config.yaml
n_layer: 12
d_model: 64
n_head: 3
n_kv_head: 3
head_dim: 32
d_mlp: 256
vocab_size: 8192
activation: "quick_gelu"
norm: "layernorm"
norm_place: "pre"
norm_eps: 1e-05
positions: "rope"
rope_base: 1020.0
rope_fraction: 0.5
qk_norm: true
attn_scale: 0.288
bias: "all"
tie_embeddings: false
parallel_block: false
extras: ["some layers without attention", "local attention windows", "shifted keys", "gated attention", "value embeddings", "hashed n-gram embeddings", "an embedding shortcut", "learned residual scales", "skips across layers", "capped logits"]
init: "normal"
init_std_qkv: 0.0625
init_std_o: 0.0
init_std_up: 0.0625
init_std_down: 0.0
optimizer: "muon_variant"
lr: 0.00799
beta1: 0.95
weight_decay: 0.023
lr_head: 0.0106
warmup_steps: 0
schedule: "wsd"
decay_fraction: 0.907
decay_shape: "linear"
final_lr_fraction: 0.0
batch_tokens: [8192, 16384, 24576]
seq_len: 256
doc_mask: true
train_tokens: 132700000
steps: 8521
dataset: "wikipedia_en"
Each number is 50 + 15 x the weight over its row's rms, rounded and kept within 0 to 99. Layers, rows and columns count from 0. The size before them is the row's rms in percent of the matrix's.

# layer 3 attention value, 96x64, rms 0.281, rows 0-21, columns 0-63
106:40 45 35 23 36 47 46 41 23 60 68 43 45 47 66 39 73 57 44 58 54 32 38 68 59 35 67 40 47 49 31 34 32 53 50 50 33 74 55 44 38 71 61 35 26 50 70 49 71 72 18 54 74 69 33 58 48 77 82 56 45 59 42 65
111:28 38 47 55 44 28 71 64 55 60 37 44 37 63 37 49 68 41 54 34 45 56 40 26 52 60 60 40 01 25 72 41 56 66 38 59 54 50 35 45 63 58 44 67 44 93 48 47 70 59 49 59 25 78 58 49 54 62 30 49 60 41 48 27
095:20 25 60 54 14 56 59 39 51 52 46 67 36 37 47 64 70 52 50 48 93 89 40 37 40 60 44 53 57 45 56 62 36 66 67 24 32 53 48 50 28 25 35 49 51 47 57 56 51 50 37 67 39 74 71 54 62 61 40 37 52 56 40 68
113:42 47 68 47 53 42 60 55 41 69 20 76 44 39 60 49 37 92 56 63 40 81 68 49 49 29 49 41 25 51 38 29 51 66 49 51 33 45 52 76 52 45 62 56 59 55 24 29 34 41 41 46 44 83 26 45 36 49 57 58 46 79 59 42
094:68 61 41 71 52 38 61 49 47 39 51 54 55 32 35 48 63 57 57 80 39 83 51 16 44 36 50 72 75 41 29 59 61 38 43 42 43 64 42 64 60 59 48 43 48 38 72 35 65 58 28 33 75 45 38 11 57 54 62 77 38 39 42 30
102:46 45 30 57 48 63 34 13 63 52 30 50 51 24 36 47 76 44 64 33 73 61 58 62 64 30 42 65 35 43 44 78 66 49 41 32 79 82 54 47 48 52 33 49 33 44 71 72 38 51 42 53 63 40 36 36 55 65 43 78 54 55 73 47
112:85 54 37 61 49 50 29 69 65 30 44 34 57 53 32 48 69 48 54 65 57 53 39 52 80 23 36 44 34 50 30 17 47 51 45 37 62 60 54 69 47 40 28 87 36 34 29 36 71 42 40 44 48 47 70 51 44 78 65 58 61 46 60 56
102:53 25 54 39 67 39 49 19 11 40 68 50 46 43 53 67 58 39 57 46 59 68 68 24 31 59 51 51 25 51 36 79 54 38 28 63 42 37 35 48 46 50 60 78 38 58 39 56 35 32 63 44 42 60 32 57 74 51 56 55 46 84 53 74
109:64 67 33 37 53 63 38 26 56 51 64 63 72 51 63 23 67 20 50 39 36 56 48 42 54 34 46 80 62 27 55 44 44 09 47 33 70 48 74 32 51 30 59 65 61 52 42 56 58 62 66 51 44 50 70 42 45 38 31 34 84 53 59 56
101:61 49 81 49 52 37 55 35 35 39 67 37 56 50 06 69 44 21 42 41 75 73 58 50 14 80 55 75 60 38 63 43 51 52 53 49 35 61 52 59 39 48 66 61 30 55 31 64 45 24 39 62 30 59 31 52 51 50 47 47 51 40 69 44
098:50 40 51 41 72 31 45 53 53 49 42 55 63 50 67 45 10 65 18 54 53 63 42 67 19 33 37 56 66 46 35 27 64 52 60 65 43 56 52 36 77 38 49 26 46 53 43 42 77 33 30 69 52 48 69 59 10 54 49 69 49 64 50 60
100:52 70 41 68 36 45 59 43 43 67 70 44 53 65 36 50 52 53 35 49 56 55 30 45 37 55 22 71 43 41 73 34 49 62 39 18 59 35 55 50 26 45 50 32 53 52 43 57 54 54 56 84 46 68 44 62 39 13 67 34 92 72 51 61
089:32 45 74 66 58 32 72 23 22 66 38 56 56 50 46 36 64 77 30 26 33 71 29 45 54 38 56 43 69 40 34 60 57 37 54 41 50 58 48 54 24 37 53 75 61 51 46 48 67 58 30 88 40 47 34 56 63 53 55 25 52 46 64 66
114:66 24 81 84 41 42 75 64 43 45 46 86 52 04 55 47 38 37 32 56 64 32 72 60 57 61 53 59 49 48 49 63 38 41 43 58 55 37 53 57 60 34 54 68 69 40 52 48 40 23 56 63 65 29 41 34 59 48 43 44 38 54 31 40
105:71 23 56 54 58 61 56 56 47 44 15 52 40 64 43 59 56 62 70 68 59 42 74 46 45 53 58 19 45 92 48 27 69 20 42 38 39 52 20 53 40 43 60 23 41 23 57 43 59 45 56 34 60 51 76 53 54 42 40 60 51 34 46 59
100:46 74 65 32 66 26 49 32 77 14 17 55 22 74 61 41 50 43 60 46 71 69 47 21 59 34 36 49 36 44 42 27 57 50 61 32 34 46 70 42 61 31 43 61 34 58 57 61 46 72 39 52 49 63 63 53 53 50 44 47 49 48 77 49
099:29 31 54 49 36 63 45 78 41 44 51 61 63 59 56 43 54 08 54 78 37 26 44 51 57 46 59 55 77 37 40 73 60 48 46 39 59 53 58 46 13 36 57 55 62 31 48 50 52 32 76 46 64 20 53 74 55 39 60 46 61 52 39 82
098:61 65 38 65 44 32 33 55 60 66 34 17 54 49 62 56 16 60 35 43 33 67 47 78 23 34 50 71 40 37 71 56 56 58 59 69 57 66 71 44 36 51 38 42 52 65 71 58 77 49 34 53 64 34 59 24 53 31 41 45 55 65 69 33
106:04 40 43 40 48 72 62 57 68 54 62 60 63 28 28 31 48 25 76 53 58 52 64 66 41 29 29 56 46 43 51 52 50 63 53 35 40 53 39 71 43 37 58 32 36 57 51 68 54 63 46 42 53 66 61 96 40 53 58 45 42 58 61 19
098:34 43 52 59 41 30 52 35 46 39 48 75 72 40 41 46 54 56 55 44 46 32 38 68 38 49 37 67 79 59 48 52 50 58 50 23 65 21 38 62 54 51 84 42 69 60 78 38 59 13 48 62 55 46 27 41 36 57 74 47 37 48 87 42
111:70 44 60 45 51 17 54 40 52 72 24 30 41 55 25 36 81 56 46 61 45 52 63 60 41 49 75 49 55 43 51 40 72 45 36 58 36 40 69 70 28 43 35 53 50 61 50 29 59 72 65 12 40 54 46 86 49 52 65 66 47 67 59 62
091:52 37 35 57 48 39 27 61 40 63 78 45 27 57 28 43 48 72 46 38 61 49 78 51 54 41 56 73 47 56 30 39 52 66 49 59 46 80 05 44 74 47 60 56 49 63 63 59 28 74 57 50 41 19 53 38 74 56 64 53 54 30 37 60